Each number is 500 + 40 x the weight over its row's rms, rounded and kept within 0 to 999. Layers, rows and columns count from 0. Numbers have three digits each. The size before them is the row's rms in percent of the matrix's.

# layer 3 MLP up, 512x128, rms 0.0591, rows 412-466, columns 0-127
095:553522442461535473549525430523441531516464478500522502580505430472513542482524502540458497490476449469493467475535601473438485486516433528502530517566469524439507492542468462459518450470479511464474496580412446416550551448508515547548483489483489544435514455489532567488503488532543508471490477482535515495491534499526481582470514579501490441497494548551561443468440510579467516559436
100:565529533429509549542496464491484513446528499481472535471524529516450436511443524516475546463550472554484584533473474537461470535537462478488573503542435520486494514531502501490607502514538444518568452492465486537488485521598461497472440429435514483520515538544543503515520531516490508448516572563512468436485567470558486579536489558507553507521460450545540495528484465462499395451506
087:449494509553535447452468516604512500499466477534469462506531502470487524496537489485496545519523530528522536536505491508579531504416520481544474531476470510521496495462456476605577503497501524534484535492478453511454528563611567588541477544434455481423510448468452522488525466538524515495528484429499490545610584437512453504500503518462462450475496487424498572466543481525534496513485
095:495503477533451440457528406574407525492495545516528484504420457531523470463495531508467417511447483535503499486548536494492466478556511533531524484513560562499507473579431474449515499471518536468498466453496386408533572566565557529536423492530536569508474480513436479483546497486547494505461495559531455536472501540549509514466483480485445435562525489500497538487435510519489477497500
104:506538491476491487511476472475560487496483453515499562479485548477551419503388528497444517537491487433511543464529492478484551501499540475535575465540482467477509520458417530484463422503515484488520466488537514504581504546555467495509524518513448466465500517517560490490491547503557517544536539490534540531440446527450567503461540391513477506550420538541502418474399535447507495537408
094:562536543452493416462535550504492522534501525516402484524485501460468489521447503481457432584505525526516573556446513489428579498529524463485524481507482480465454488518547533518458472536454494485472532436590442492517475499539556439493501504508592498427543540506516509513503521561434542479552579414503467523513546483488466512508527459407470543487438444523557527502519515514529469461509
094:524495532463439536476488435451428545494456491537535529523492447467542509462509434516424475455475453543488509553511564503533474524520492559471401470481506447484425471469536515497488500506545513397527464498524525482578475558494539477559502495512586452580475501498444502536570577489506542523476483521465523529567504506452558516475512517507509505529566502449595514480557418490455520496473
101:479507570516457484504479480498503493444521498488479454524433502490557513496523535549419503527516511531498437538509570494526495510478489511486593441368557572501507519510441532501498557520559460421492527506493501445504504544513469528538511504565497554483588527586503529504480497549487512526492606483496481529530419526559544513525450494420541432508514491474465430508438483541568474474500
095:472544540526547494487488508482518476408505435509460535448574488469596475480483555479495463526513528482550594492530595498530475504536528498528479504511554502465451494528456538445540543543494526541415490513559547432496556585484485505562496519437445455542491460472490610497452453502473537481566567549497482528452531511535466539490487471511430505497494532465543479466565534478499546526471
096:525439517470546499576484525496482488586509430502465518531506505535486483475475574569425470453421516507430492421432497477463575490496538562501478430410472529489538503500459511424485486544450467507463492476545566534462521522536510491509466479485507583575512522489551421547542516542461510527506478483501481463497532488494590520532547496598517436478509515484542510503489493522538569551498
098:471471474466523471579508513473436498432471531452516515503484464546495507510517514499469488509421454487452491537540454543437489461485473489523491459515451472433518460529463464412476533521576532449462569451501451452517564508496567500503502542503598535465541483475482472505488542560497460460554425502481436541479545374510488505446525477534519500441461575516513532536505507540459405465496
103:512546451495538501510529540536502536496507488525482508456448479508460420459503536492483469498525446485435575481535454450502497546399559517511545491512544478512503421477586545525579589529483467483516540503440536499437446425471483502539487517472471497485487484448594491552543508531474571559572488479526514552498443514549510542521493441569423484506522538469563467496470487571549498486524
088:482488489498492461472502445406486480535474562558531499560444518452518475502544482458437565425450487484576583492530500504448499528465418528445518461532453482506499471474545453502474466531613449471460539464545540473508539493480444511465508549519501537488482479541570584504491552491474493592544459512468518546504503586462477508499449529493525531537513525435495476509549522481575537481560
096:497493507520419471502478533503504486465551509451558561452519463503501529539396453587460479533488543403496475495488505470509530525503434571496518452473501613492497426503482488511571473432472412469547525549502491537513499496516508501564542505509421465556509502512471540438485525535496436441537513514473488479438462482535554556476452518464491501502504504526519539478390485510470437486435
097:516497416473547435463448473506438452547489504442570503527537489476583451547565512490522530456476499460484488421452479467527458517545528492499524443481466546545502512469450502557406489554427500510499576530548448489473525456483507543551458565463554459483436468450428548546563517531502525506524457461519507543521561487568498504469504503553531471427475559505454467460525514532485460527509
095:482432552443436516485548478486484504483521559508485551489487478451477464495529482503415507508481469474476508451545511473471417484456492546484535525472477552446541537554505494467478451506465478519496543486541506507497532531502530541579450548471524511466524531426459578469477494520453467460501406437472411501524616482490535501468542475518476463497497528532554426451460527433534475373519
108:480490493521494500487464483465497520480541545492436544559488453514502537483529474508556584498439548510550541537575558482499484510537465444456561421526384512487522478526464446544573530584505441566574497486626488480535423519444530482546502547535487568537522499481499487524494521531491457515495509500554519513531509528564497569472533520477477514542476528532519524561491460515568555468478
104:514555490500452472444462481448528491505510513553482545534471508503494496531416496572531510500499545519479491517484446572531460514530444573427479459500558438494474464607515516393544499471487471531488570486519551491516547535490498539414492515463539531561467574543478450519490564559451475491440492520556439484501481494559476578489531453545455499523503476565498554463459493436554486492510
102:494502525462479485548483527501489454499470466532549561593485476572468439489545458505504449579394418464511487533491495536485497498516446496461487418504463480530495433468488503541512523521554496478510575538489561462518444550514524517512460513459519471520483565562458501460507526471445478546495532522540491393493549560438529499460560442520489414468447481515500468446502447473535428477548
107:461499490525570442499452538387489507474556463449554481556491535511545485498513514526501540495359491526551504423504593553455497543537464406472533483539524482519526527501447525420485525496475502473519443537464443507515532455548491452523525529481428436526489485479478495553462519560514492448518553553464493511475507473535519569480514495502459482533432438483506425477526525486474482444535
092:525492523440453424533468488464546568543463426492496458446436533479477491492423469471471494519582433533474530500499540449439486541469503530489547495518561495469535508472506521559538525510497474467530440498510500482521516500538545495524493550476489521513554516500491503425472490509427581564540491497433461554383448485482599470522501516474450545492417494406551451487528519519473555520492
098:527522523442504473518595431394520496438499504530525480424463581510551619500457444524489428519429463545482491496510499467481492515521508471407488446449487480560463505487493457480457562591477552522544443465496469492477511538511476546487471500499550484544487555479511509503565539478471534505508505470496473481470551536461511505528520443470536493496515534467526520531514577465612497440499
100:489502506536539442444515499475499504454533461471508515530483505537564530540514471485454504524525527491563472490464538489483525594481457560530500529530515539487528481488499526469551492472529490455569511397508373562527508439557461523504510562470438395435502423471491507474489490510543595497534508528465544462472445561499489526457483444464544437506439524492497422552465482530465444495469
100:528498492493460512467530554427475528488494458527464569528423510468506479502576556491461517544557489509487547466470484449475477522538526491547564557475563468543482488470450497480485520503564496469515487519530559421501467512594541489554527549523582456473555581446503485515517531504494413468471454558483515519495544568514558529507463502517488440390531438499485482456454526541451567502446
099:540552473441489531494465571489528493431496492546511508501440578527491417479468501500522485466489502512482516479500493485571412502539429444498495509433469490481537522551562498451514605537531512505528468500554529485418527506552545601561527506498457525518473443526551453530528454487501520529492585573540451486567542483539517455523503442503487478441451522474536536551475535505553509563449
105:567509484515510485460503511498541521504511468508472529483494592524457531524560478500477592518444485495528550488485463525428486487505477520496529541509460468487441540552469468520503534479467466440496486509472410543458500448474589532446550586515512495499488497490528513469588550466536572471519542522541422501494553543529556534477469417563425448413517520457509441481415440495506453472486
100:538546488546445485549501533527464498488500456519480482567446520555471450486564538499433541450546561524487494455509465473464490584501482497473488536514498525459534518475479501507474499539442523438517468412518430532477463459507556472468562479509535544465613540506525474455474560603452505527511514516464468424510451549482506479485524537469536540470468554480604471547525605537523496494485
101:489453534461450511587540566482440526480522511528435546464458459461484449498394543470465441519453472434449557510554516439448548515461487571477465499505492528460536493483514545531509444413471510531488495577498495508481466432611471508476545552492531521530494586570583497530493517527485526518520440536534514434476470483535460530488513477512505507489498594516480495473443515505519527485521
101:543552509503549501524529447526436574491553482529533548500530501486493537462496490526469543462522527415542593480491545474472560508482481509430528494447504522536460486527432461460480455431510472519563443588471472452542530575517480495563499518437552474521520406512535445471493531527455449522469494491487474561572495410532481486524494463494444430509499520479609552538480507500504495465483
087:539519493498512534505512491514516473519464476558547523501492498551456465630475542503502493566574494435551494560492481473484520560458439545491473474481439547585510490586434529521502473506519426460495578484567511523480507511465533461475504533487446500494601505501532564498492482485554515565467490489504527494461526512447505470467445491465504414456426541445481480493493444530531463578417
104:521539457543545540448482499514452507518506546464492508429491476506549434475482462542457565608458462513541466559529562569503443509485498512459493525521502484508484525499484528504533533474466468472525500548451455488498498484470443551498451601418470549465523575439538507546496482523532497546585546459570517516506518527534571591506508546414435487432539494423521508482485468508497478503461
100:526509529493502469442512548497552550480522472481542443487432553504516418394478512517528508457492536555582472484522557546498512543537462488478479510499473474432577533448498483477513443557459537532478551518573491467450547492498500445548521513483488497496535480547605548480468542513482521520490511577558539553435549488537524548508491542454521465555459482571498491498397481490417486460512
094:570452401468524567529493474547504509506531488447418480500458536462467464555487522541557502477555492491513516547476455556588518526469531504466548466462508513615520535539528539399534540470528510529487531501483424532526545456574493531487528525491515504515491526478511462529542512464466586506467533506551457514518549498535612497487470498532448474471434551495471513480516521450485594472514
099:466535508495486473509499504497468474474568468465443496556494507518506486554516441495499480544393511513555550531538514508543531542563459525471577497504457521533498525564436469544527442536466494470486524540476529444543472493461450579464445512456528507446494489570466583455596469502533501524494530505547564450483524581456544522513465493559507537439454552444522542404427485507539491497472
101:501487481485493473485498522493494499563528441505461454541472503457603523541433496513483439486414452440455480488497520413452484470481465468437454561449472474515497523508490438464548547493425512459542581552484382509522462509496517512542442536485542434522464482454455425556566546500485570503518531501458455529529530470455510491471484499504492521517493504452586482496474529448552458464551
097:502406445535492456498472446509468574504482426624462458498501505546521489498592563506512473484495466522482558492493568464420501493534506461545512443499520513557514477515520557488498508482518514534514556533558479526472527430595553490499532453590538583471499511380482442505456554538518522496487499510470456555513519560525503512513489491522504459473422522503491494518473513538562471526487
107:551487459468535503530432549450498554435519495518460461539454477452542557449492456521506474488493553496483487465496551539514488515504473587527477538498459529529524482452433460481582577476486451432572446547420476465531515459438462583462527555469454444539510493541569525501481541553474470548487456487543531557500540458525485524564458492490501483445479513502459505531376499516503504495458
096:506537551505450462494502485497436531503469516561547513508470530500562511507545495471463523554515457503472469573495533448492440487417520584510509503515422499456520556432515464491501512464530451475505552432479441474543548408554545543480528548495526497546477535460563511542521478473497528435518565458517515474487430511576469511473474467488480413486412510489544515446568555520486398482505
102:480486527479545521556478563581516508433578517495478580503435551500462468445518515476488478526539512543495478560521491503493529538538492517537494492483467488437522467447463484471488525590553457479559532441506509404537542481535560526527546473436460573451528479501422515527492503467474516608574547494481445491429468502503460558438471487504494495449490574518527458467501530510575501519459
089:492478452497461488569522461435538526515551453522475539524460478527496422562443513451456447551553528456456506477576477447496473490494448527503522586430478488462490542539415540482481425418478504527478505534530549461433524534443460500493494526461540515536500538552548482433557541539505503494544458496565545498490507425503486442476527509447499483439435530507476481439487457477535575531460
107:498536544535482531440525478466445565532523480494548547566525507502510458533512427537443547466464509471523520564542527459519536587474519472454485410436527513521527486482518479493528457534487543410499448537497495530450534588502462529581516466462526510454502499493525514493488472529512489505484420416528559485495540402496465534495538485538482393518408543473549535515477554547531507473486
104:478511510511537484488464543465504507459523530536500550553471444488535429501492512483512543502558433445532565533497459538487517515501532566462505509461557487604462489555481483460492507496431476470567584508549514413457517401509493547493417465488576526495465471453437517484573486482504494534465395498480421490491490463555494539471518470468433492528528475527472455484577518564508476540499
093:531528487531508437495420496509497503488558449467528529558428492522499500530496475534524476494481482437471491614489567510477473487581539509503472507538500497563535437505507488433558500436476458541515469554578570582476556553533472494486415523494569471466437506513542484457401497443486495530573494449547541479499557472478443571517526476533523471506531436518460511518475545468495478492535
103:502517473555496494487474427522534494510466545507435551504476544430536472535439426472471531548500511427580504483477509515520522493467476530461563493427446509521492491558462518544493460451470448497457530446527493507449538536499568508497490570401469497479531488491487597426514493472450475536506467471522482483491538491494453524412482437489452400467502565509533414473473463472571460475467
102:491581450491524550526464476464464479548550418539474494534471440479509453435533533557497488496503542499470515530468594483544484570548493462485597514525466499507509468483459535446536523452488382435588565522478547501493497461475494478473510498536504491522518512459482526541548598449551526450434444553450522446510467470458479500492518481528501478451462542451548534493442498521540524458468
100:499546457555486448555410426462515487502521499538529522531427577427491473528504482487443520506467480551485550537508472469436497479491519526503461501517469514513477465607511482469534526525543547417534507495462425495437535527481516495418462540452609488425485491540571441501493496461452539452555498521492506460462525485454561470455525473470471474432531538477513516541461454521475455522557
104:422517449498423420601503504527511466446509478534500541475506498529523519448537514580536471553463510522550534434527480496508493471425514512554484525505509514517479481469529586535628522399474509469481464497510566468416509543529461558610473503509530582486565540498576494487490514549472461493532492500529475500470488464478544506483512531475548513459502467483480467443484529542495532492469
109:491463524430585467517462474487466484460550508611473471481461461578564451560516481527526520472565503475499602537568494489429502556507551517519570470497538462456602533438444516451482555433486475523462486517597524522532503512502482484553457548424544516450520464488528551526523509479502550524524515535583496465483478540478480525494553476511477513504465541498514492484473537471537502467546
100:504502389514467524478528435471421456489444511528436547474498523427478491479430525518407494498482521514480553510556479370462491536505490501525585435445491466446484478502438498510486500432420525454471507573552521534511515536464515481536470519480585516523476506490483502450565502506484509543516540480534464515525449421471494534510495492549487537434526502525541531523439560507517567488533
097:540521446498503573454509528444479571516461548594593483485496543456537535478579460462513463475466503501473589478581504478469565560427472485575515508432481516516542508572481533449500529495502498541542574480474453485514491496484480487507465564426514477495517484535535510485524585551479560485484476496434446479498451558506514485533491497559464433513429498506510502412444496509499536493467
098:523537458440537530510538482529419507564530505575500534497511581552510439505475562513440480474487558528485484524473549472455459561428440553518439453475471487477541463515467460524460544489458528490499432527494438557415571465510469518460483547541513502465524475481490484555451542471521434482482509553499468532467523500494506473527518536487419398408483502453518444436562526529513510472493
106:479502483490514566505496530539534521490513494526513479511514538506520489444526544512486527516436510425590565544585496519537490532458426507476525519444439438488475545493473553472537477536398452454569525521529445395529494461491499556495454514465535496464469508460465471476495453525464493455494490433447527509548534481460490499471498496534578410482455478544537418520442537515596529467455
098:399426476553457489502477555494465428485496523480482475517423529493605516529494486537524484474558463569508481518453592472524454479489518476465491469499545516517488509573523545469508521425502477485535506506530458491520573471506606510480528574446525467447438554499444479537553525513493590448499456452480501497442531541537501583480408459507467517497470514483516551451485492542482501512511
098:529471542480514526533454533558517481457482476503467527541406479550587539482446497509483479541549482497534548522517487457424502476549498463519489491492516518493520470520541581457526449496543472514552555484566568486549493465455519496525533577497475563500575559433530524513448516460563553529470502522472490569449513397467499552507510526457514477512461527475570489458379517546483544500443
094:549439493402495491496496547488508560507507462436496484514554494423488479432490426470510616493537548525489544542553519437483478536538494499505499529477573522435509515533530551499485544522565524478534503442556494489453443569461461485529497476539508513475512508491452550484528537551489502636581515518473453573509516478488516501466503464516523493535493551442540458514485524527464520399536
# layer 3 MLP down (transposed), 512x128, rms 0.0589, rows 412-465, columns 0-127
100:537539501545508424520559465602510525467453545501481563446443544480603494578555471490428481495519478481574551469498514561537513447450569536582523432508485541472473444555492499507566493528480510503535528479493452555536501512538533465471587481478468448524478526462549431495552475460529594521513462512470480463488516512502477539509493460513555504506489505562512530503549538505540566529509
101:602453507483514546514501461468459457483500507522415470528534506493557500506551532519462523476450503525523396480556533492531512464422527512478592561532467526543463448551519498545515563545492519530524494498458548470451484525573503501486437449517437583481536541522460496446474474511567487533453488501527471470527499525526523484582472543415481493483520537521502448485456416530484422456561
091:536563525541551534461549491460490509555502518489493625449519429505535442461484458445428461527432448553495561490507508435470563497568442489519559470544536509513576542497493569533492460515488565454484494506531590480450462507479470503516470528455534509523452498571494510495529474495482486522554569445473472441545522504460507446509547542492514477495504470450424496529450556532515468558466
098:539469449458462469520478504490470463511554446512534467477496457494480516512459551409497439553470464449495495556545486481474514532555590434509586536529546530476424484575521465538519466565503526491524435443522558495550444467520591575486529476514448497462579508484478546473526539412541447471452522493514480508466490576493489453511524531576497520535484493451549472501509567476535502519477
099:468443517450421505446495539515530539525448551506552561501529527504514529527497594480471539489595497541588533496385495515546465510533542511506493525478453504499452470523480534440487508566512581490562449490527479475504533500515548530485529536414474504482422457588496515477532504492505519484489473496511520525535500608452450472478470513443495525552457511535428411523474526457471543471502
098:547460582440468434422489532449516573532565453477463486577492498555453544525554458534540407476496457511513487497504545482450546502452462497474518437510497441445459469505489509515450516486551421502526489587477526480513430478477511465535466562503509465534525413512514463477513480533565470526439481573517558534565521531491457527502528474494471506493455488416495528481515466481518575540537
096:557448470465545539478526431538450477464436473534466527557495442482440538580535539519544495514545476516517450456549499538505451491512487460512479470526418534469433549561539531469510505515513459462478479611526534509460486453508504494516513473550491473496431542442466461532432502476497524507449474440546502419476455485450474502467466567584473508527546503551521419423513454479511542442512
104:481532456487463476501503493451466448557468531570436472487431496489511518510518507453479494561483451492475485530480415440506489470571498493523498501494502559517546522565466436515578473528466431501469461430475486628528533471500542481514490482509447543585538514581465529499450487537547535472518501514567500433504474487493528492549435494557540464548507600559511536486522581514465546528485
094:475516523403463482537538491568500514546523522494507401459492507509578496473471557493494450523521446525508521468580507504516479462488528429477467456531474490441524616503502510491468515571472533478479507555442516528450536477428415488489549459479465517515473476488503465507536592548575487504472464433473508453485406476536492513612508550483472487558537521505525545529500484456463521453492
101:513549452508533541505523565449513557498548454517547485500482505475490526462437464502503461557523542462502556516568511583466404480528488506600540521509519509492478470472535476504490492435480502429478533510423584433458516567517434451459504505513558541587477496510501508492526494543561464463531544443478493507499479437474467552513442448518552444401556475539472521485567536471471494499508
100:552468493505433438535513487547495500518485580556511528514518424524556499468442485553458463495534480466566470545530466519446450416438492528516509529566458435441518465443484516454441507518529540519498488422463460486558505530489482482474550464433447498532523486469509450531453558473457487547503426526483477424563526516522494514441440524509517558415454527488525504465406523487483450530475
103:590448462483545437562494483495481511510580561515518529493497512494466499478489484519464526487482492503511505493596476440501448501466459480522492493540523524517581461446419483465481451469455442522428511512545480472533498450510513456455538406449512476516464505466533419513495436483496505433471492491412544503490478502470486499581415485568496512391502463569483531515502544574478472559478
093:522482474541484521480509552508494486487505492479524469537509501453512476573526545432580436451510503492524546518549544470423517562545465501473565475484482502519494426523498468425474572490532588497408483540523485446477535519561515470453518484503577543604543513490465455498527536503490507548498521447506447453511515583496525539543542503458510453489473556499550439445591507574541501511447
099:468418508454520503499544520463475573527518607492479477543511509495484484583542540491514472478470485497472502629483491463516568533410520511485452544529548513497491456498530449549505466449423503453494446479500504468420567486500503470483505438479482540560613493477550506498512512515467473559578455540503520496473486502536483476480556581538501501490486464525454508551514494601559501489494
098:508522500494483521467472489490583507408461473560560505488549484456597510510524514478486539545563447536582496525503564506483558465545476446496532457513502430587491475490505503547588507521471511466472519519520466515509570479534562449576491492551460505495477562489540543572437539520468474533530514496453523513455494425483568465538519497455525471567449543418492507458482455465509427495518
096:532474436405555592554431505467487518417539420482484505418465581522580511522523487487503458503473525523488408524428477536513479457552462481450461428487449532487494477485546489437548550539483490496533531487512473499526428494518542529529476537497450458554471469518504461490471502523535547489506524487508475550553530525541479503484444474497454433572455484463459451497493510500424430535471
109:461521506478490470493493490549502531421531576580510485443478523539508464471502510493502491509516477526537535458486418490532512576498558495550551429406553510491535580504491523425429512411532502557467494503571545517576507479468463558557511553459553528494472530479473569503497505494473487489458535535508430468510551493581547476440575456538464537480485534476538457481532560534467517492541
102:486488446499612455513556513479497477447536535503503493456459485468455472488504498492488566482474544470493576471500507503518544560538526503511512451531578459534557486503542493517560540495440472443457436438502444507475519485535510477520591540427495526487571490529504445480520604448508524564502558515466540555493412511551470441529540507506576514515466528482537514460515552532504434453425
103:455462519453535444494537483518452549516526530503497434509511487510446481550537503485530452541482474495493438434505473451521489437481525561501446569500499561544495448519462471506496456581500538530474539537516476496507568384390536512595461502538518473522510483434438507468487502512452469513424489433508493520441529479509498449488493483529423454544511419466531531574534422454502496502493
105:564509509471545496460414516466509496529455514538533490532466549521574479488523628481525572557540457470498485506481483519491486544464463492525497584540478438533461544524464507554417494522476470478486404480407524509544499535511542512517513458527470450485437468602534472501490524442425520536507494498544542572558454462483521548472482501488472426497513467530521494473528456517527436551470
097:522516566491500482508533529490537431505464526588540511465526471527573563492515440475497498501485454494471512593503459467430479480488533533488456536493534437466485460415416544491483465513477487544600477502470521495489397498529512539540533511492511462516549532408514463508465532537518484418525541530498483516500583467430515469491521542538556489453472428491531449590493442505468475534457
105:530502537447484454467516452501566533564471585517472560475472531470464518522496462559496581481463442488518509502544532482416482483494486499497463464466553447413434515479545526515542423521489441421523521546464499540593445519469445410487537491517479497467518518443517553477492485537545415521500520508492508457459491519479546481549454586500521500464533549483501494543507481454465486437588
098:464393493543541546519494436465507488519501528567515450535459433504495524435450529515489569518558489563501466584496478530477470449548530511554458515542427529529497530485549547485481518517490494496467515525572593434496461526448502570483434492540491536512461510522552469497559508441446512496505483441469473545469488498537543434490556545547530457524546472507473471601499529568521475512558
098:489491441550583464527476532502458566478514439495466564536491519440528509537451490457485468571513559450605494551485518440465601456562472455436497463542498494490532541487525499447530503391479492544546547487520460542489552401487514493559517542458460518501523542507536584502438517475532505521477501427482508541478430488501570480509488466503503504507524531507504437513528446473476541475527
099:465496470522550444475538545526462547529530511559525520489451443493493500437457517503513566546491456488589544464547524557379526546516510448470503395471561556487516494538416449463535435542495541455512518488496573500545476479501543498542494506507512410503533491495502496498528503460568505520551529469467576513475496546432473558458512512439499538509541468492498568512433535520531544507557
102:491409482487486501389507544472480546468469574422566533519552485423480473561519508483544514486503590491526472488459464528467498373476498495582532431478566503496455473472497519505516412517479516524526510473595494491498485473485499485540487535560544515514495498495444520482474542451538436467506480514524461504476582476465525523479514502481562473439477545495490504429542492444473572536541
098:532522467437467439412528419532549495538500524442559459565529475432441533521529493463556466514524512500475478539494480489521506517533483533505493488548472527500536483503484402499508545520501477471556523587492454458524500469463543511461469486518532593435470530498598481454507562602548471568585510514559489449496506540465542521552486508493508476602469470503529482476495456539484467526522
099:528554493441442505503555524446462518521450489428530439521498481590459479476465549552463536476484487529574450553488468465506475558484488502529475457498506439582510532578473593568483536516545499522525501490477423479536543525488513454468502444526465543533541455443516489519478508506544491517493562410414541447474502524520485500452524501511529565507503509456529495429563522497473494572588
105:501528528505537432466519486541442538451498505562491553456472539486554441520550411447491463520487564567449476453536550533528487467498465541544514521459563547448491473483550524495494493462450523497507523492503527507550479558518557546473583520418458409497462531450529504523480415530474512493468460542423531453540554522462562535497572452503490417565523498428538491522476485488479494476481
097:529457521518522560450493459471462528468542630504435473513528510485517478400511476464439450458511462499573461524506542511474397473477508549510450530459447436488540504484446498464507519534512476484523522507503522462516466544504482524589508395497504523466568494496529542501434540499467476552462432469529481554436511519527498468506445572438577500486519511547498446497451522467452456479522
108:465471508505479570498518507434514476501443576440528461469446493483519439488532527481544378498517501524539503456510462469479529542580485494475476457502485540462460465534545575467536514491528449519502546521560450513484484490404427487479488482598500461506482450475421430527491575534477509428557468546415543473513499451487541490499559480499484475495468610506462507507487544505517502517462
101:481494575512471427479501489467526488474473532480538528560544509482441436483489505465511457539460553468500511456523566524528508464508556497493448527481560448460461494482490483495443476520529478471532507509481564564537475474564444558490519523429589496526532571420546435524458488486563552499596484569555559502544479432511549510414510477520450440522561469493572494553497521450483485481510
093:487470515554517526481578549521494489474475495451430484513506546512508525471456561532579455514482451490525555457510550479468496516464539467578427555576497522484508544444526510496507454494476461534423526568445429503458552547485523515472571457633497482524530478473452485444519495486488511464465498538499568508492534475508422524509549547570475536486499486414459523460487558578504486520529
100:592437501479515499471502530467501440483461467477509450454511466439517516582472567530505456484506547497374475494488477543500552516469525503472409498517483509508433512510459428422556467488535456428462570475529534436464525490530544503512457536464523451520483498481446537469457494476493480449512547557480537523506602507499474477546580537482524554441481444503514438455468537454519518459497
102:492441517411467550535449446517542501542454478511443496550458504524500473488523513459434529492498503470555454561470538487544534508524501473531518486424497595518527534496546438436448512521500383512455532479482584391506538548460505531508512556495440399448500521546552538535444493459478489526532507504459451483455448495463516546443518488483538552509523534512528553516494477483503435519515
098:404546410568470432521534480489455475569483532530482553512458529482521452508454477549478420574500470491523511558470524522432474525528541538448552444550431452540510469525516530598490486517394517492555560456514483538484531419465502447488491599458505473408498534503493457530472499511457536511461490503573475460471537492492532523463485502539523516469516532499497510476505529511532495490547
107:564398442497549491512508513468479529477442554495517496490548538514438430464486483536473498519489542421507425543559476426505480511480532508408552482479459496510561540495502479567526521446543492549537519534503496540509479517504414544490542545587476442589508523505528489522453520553553523453440481547522531552500460482473483456548495449490451496481475613517520533525448476509548538481474
096:478499477520523537502424491435528504465442492457507523445559487524507465551484472441539504512502478471528521476475521449491582622523478492472471510480516427441515553521508564493460492495521473495559427468567522534442428467471514556531585546473409475517545454478478464531503523504525469462481514442512509550415557474528489523429452536493560588520477486506445477522460488427512514479457
101:535544514505504466449555452519485572501468539524476481463582444454410504426541448536510503578536487516598464528537453540517504480524507487424567472462525528514484495524403422452462501453483496480505503545470518471456502546581524525475568501547436579485480460498459417445453492507460501414501487525543521519506463510480481504517488529483562478520511522461481493451538472472578462493503
083:537561496493445619481386469428577572562536463497448453577538444481462537451519502502526507512446464509555504535462492496492492505521515546494489497469467501473547478524515493481540456551537555521499496497553585476504513492492487516524438478551439529469474478457476502461491522536546492498467536426503506516475587540548513541476484510480518585557452511558555448519444451470503476503573
106:510480502507500447482555508508514471436441447493494392501538496467517508536490555488463545469507528607502475607412516541436464547486479478480474488548563524499526522552468478462571429463490548507526480479506524536561523479435459529501487581461526502498502541418489526508497470465505474475533537445515595492587510459511436464520501476491503479444487487510584502542570520480507466447465
106:466503473462530507581432485486540492521485432472574477416474475524456518509474499495499592521483465478489481516546552518486494439548408509478512546477515550428505441515500521530494466433574442545539516571465479481521525466477543469522507478487414536502565578526503508524501598549510513469483475544446561506524472532534547441565490529518525460510555512489572511474497544420464496562500
095:431589396494556509445465504500452496507459426483461548530520538493558483548585495475437500546520510448466584491565550516467485471522465480519469478458477483475605448488477477515472514514453416480471503523498448528463452518550468502479501469493488548503427482472547501491505572522532465593544532515433561501543470491492467457524449538466564525516494512471497551577484486544491515493464
101:531439488438487466538515544536545519474486548473520510516546550542588475482481515473487542519427522472600475456505544568483436578468449577421474512586500567526550498458531493498432487526498574544423581458460501527487462496479463530522421497472512484470455468437522479531533528563528526486501504463475487521495499560462503491453498533505501475487509579497443470501523489483489443553429
103:404492525527425518498505531454524534502455452467611528511452519512450560485459523520448544572538552497527566495498520539466501485505474480521511388538488533503469540401492509492501507505507555459452547515517535580537520541470535491467579470523496462496393443515486469558448460457453485514451452503497483534522500454537481516467546449539466526492511483498458410463535515500556535451491
097:550409420507503452601482440428522459501518526520477422502435532559564487522474435502520508556542445562484429495492423522528514445498533458586476506491487512552487453401472492503468506452537477469477483507447529492564465484491500479456561458529537497484515529580527481486506504440510548527522429494508544474552495478479521483469517478560458526511553464527552587452498510539484506481483
105:516495486532476513573497509492545506450487508548570472504449575564471439513540449461480495473489435433548542420481448577548551417473562506507509469472461586582476514473489515493514506436457521513476466477507567461527501593468497519479426563478542502520444456550485512465509539485493496519503510550459511533495469550511490496524530583513495521403547529495491518503476523564531463431555
107:502420522459524462522400459556484589537471518480527471452585517550458511567519551481484518517473484467437504496462575498518472485529509464524522510597509447613498511513536479444481601504463513476512518540469474502508528434481459548529495490446512539475485483526479578438454481513514572464464480553439460445497503462443467550465492522471511529464460474467514482472549468463549485532555
097:489477545456638554431438553527536483533549483531451560458502485512523508486533491543453476530494467487495455549469458498443524551435499430482472567486449569487472537495506540578503547511562472532534523509476555489439451515519575489400474483497479522451463491501536444526491423456494557521470480501435480457515455500558492564527496534526522502451509540465535484523483533495554476511427
095:461536481526497598464510567518444479532519485506565458429506504459500602526523419531502487444490481457512472482408580511535472530511464459444513460438516508495481535432473457545458514519490572453469550439517488537498426429523440467483526462505530510485469470548566500533513563492517562483499485525552537505491447554517477507486496439549466541502506589473432567555515511532495512502503
103:544488547516491465527495504428489549446452500508520481522546479510518502510516445488455479486487529467576511499437460497500539526560528519471480533388506480496483527506529502457466527523454566493510527497437481445553587512422561499553583480549477467529461542591506475531495507439479508597535513445500482540548514541522468493502537529534546524458548581514452499557447580475398462492494
107:476519493451461528529519575500517456451481414412491453492521517481553560531472498473474445519505454578464437487491531545561454512470471529498547512587508468418465583469505549598500559457503426507517507503476506566501452471540477483507471442490500486550488520499547437521480462487595479536577464446510538472497472507500534511493486533468505480563415547481502538504484528470474497447571
098:547521470466478439517500532527580507468488473522460482468482439503509569479483498483478536563523441495433562597496552526535519485471477504484534458558485472465464566517536510532561538603500546539503471452508539538534501531471532447487477501569510431545503501546527521511503521487442503543461526496510564539418410521495486443475474588493480522538514508371535477458562499455463512470484
103:475413460510491541503472531540477481496496480504481509470478502480513477527560463522518553500468470512547496530469509466504440449535507577520453471557508482537554525463526521485477503476459506498446459516485445573484498426438489446481567441583478496542469475544503475490476472586500462503461429469452440530507428555465518544511535544403552625526605503450515459564538488510471500499488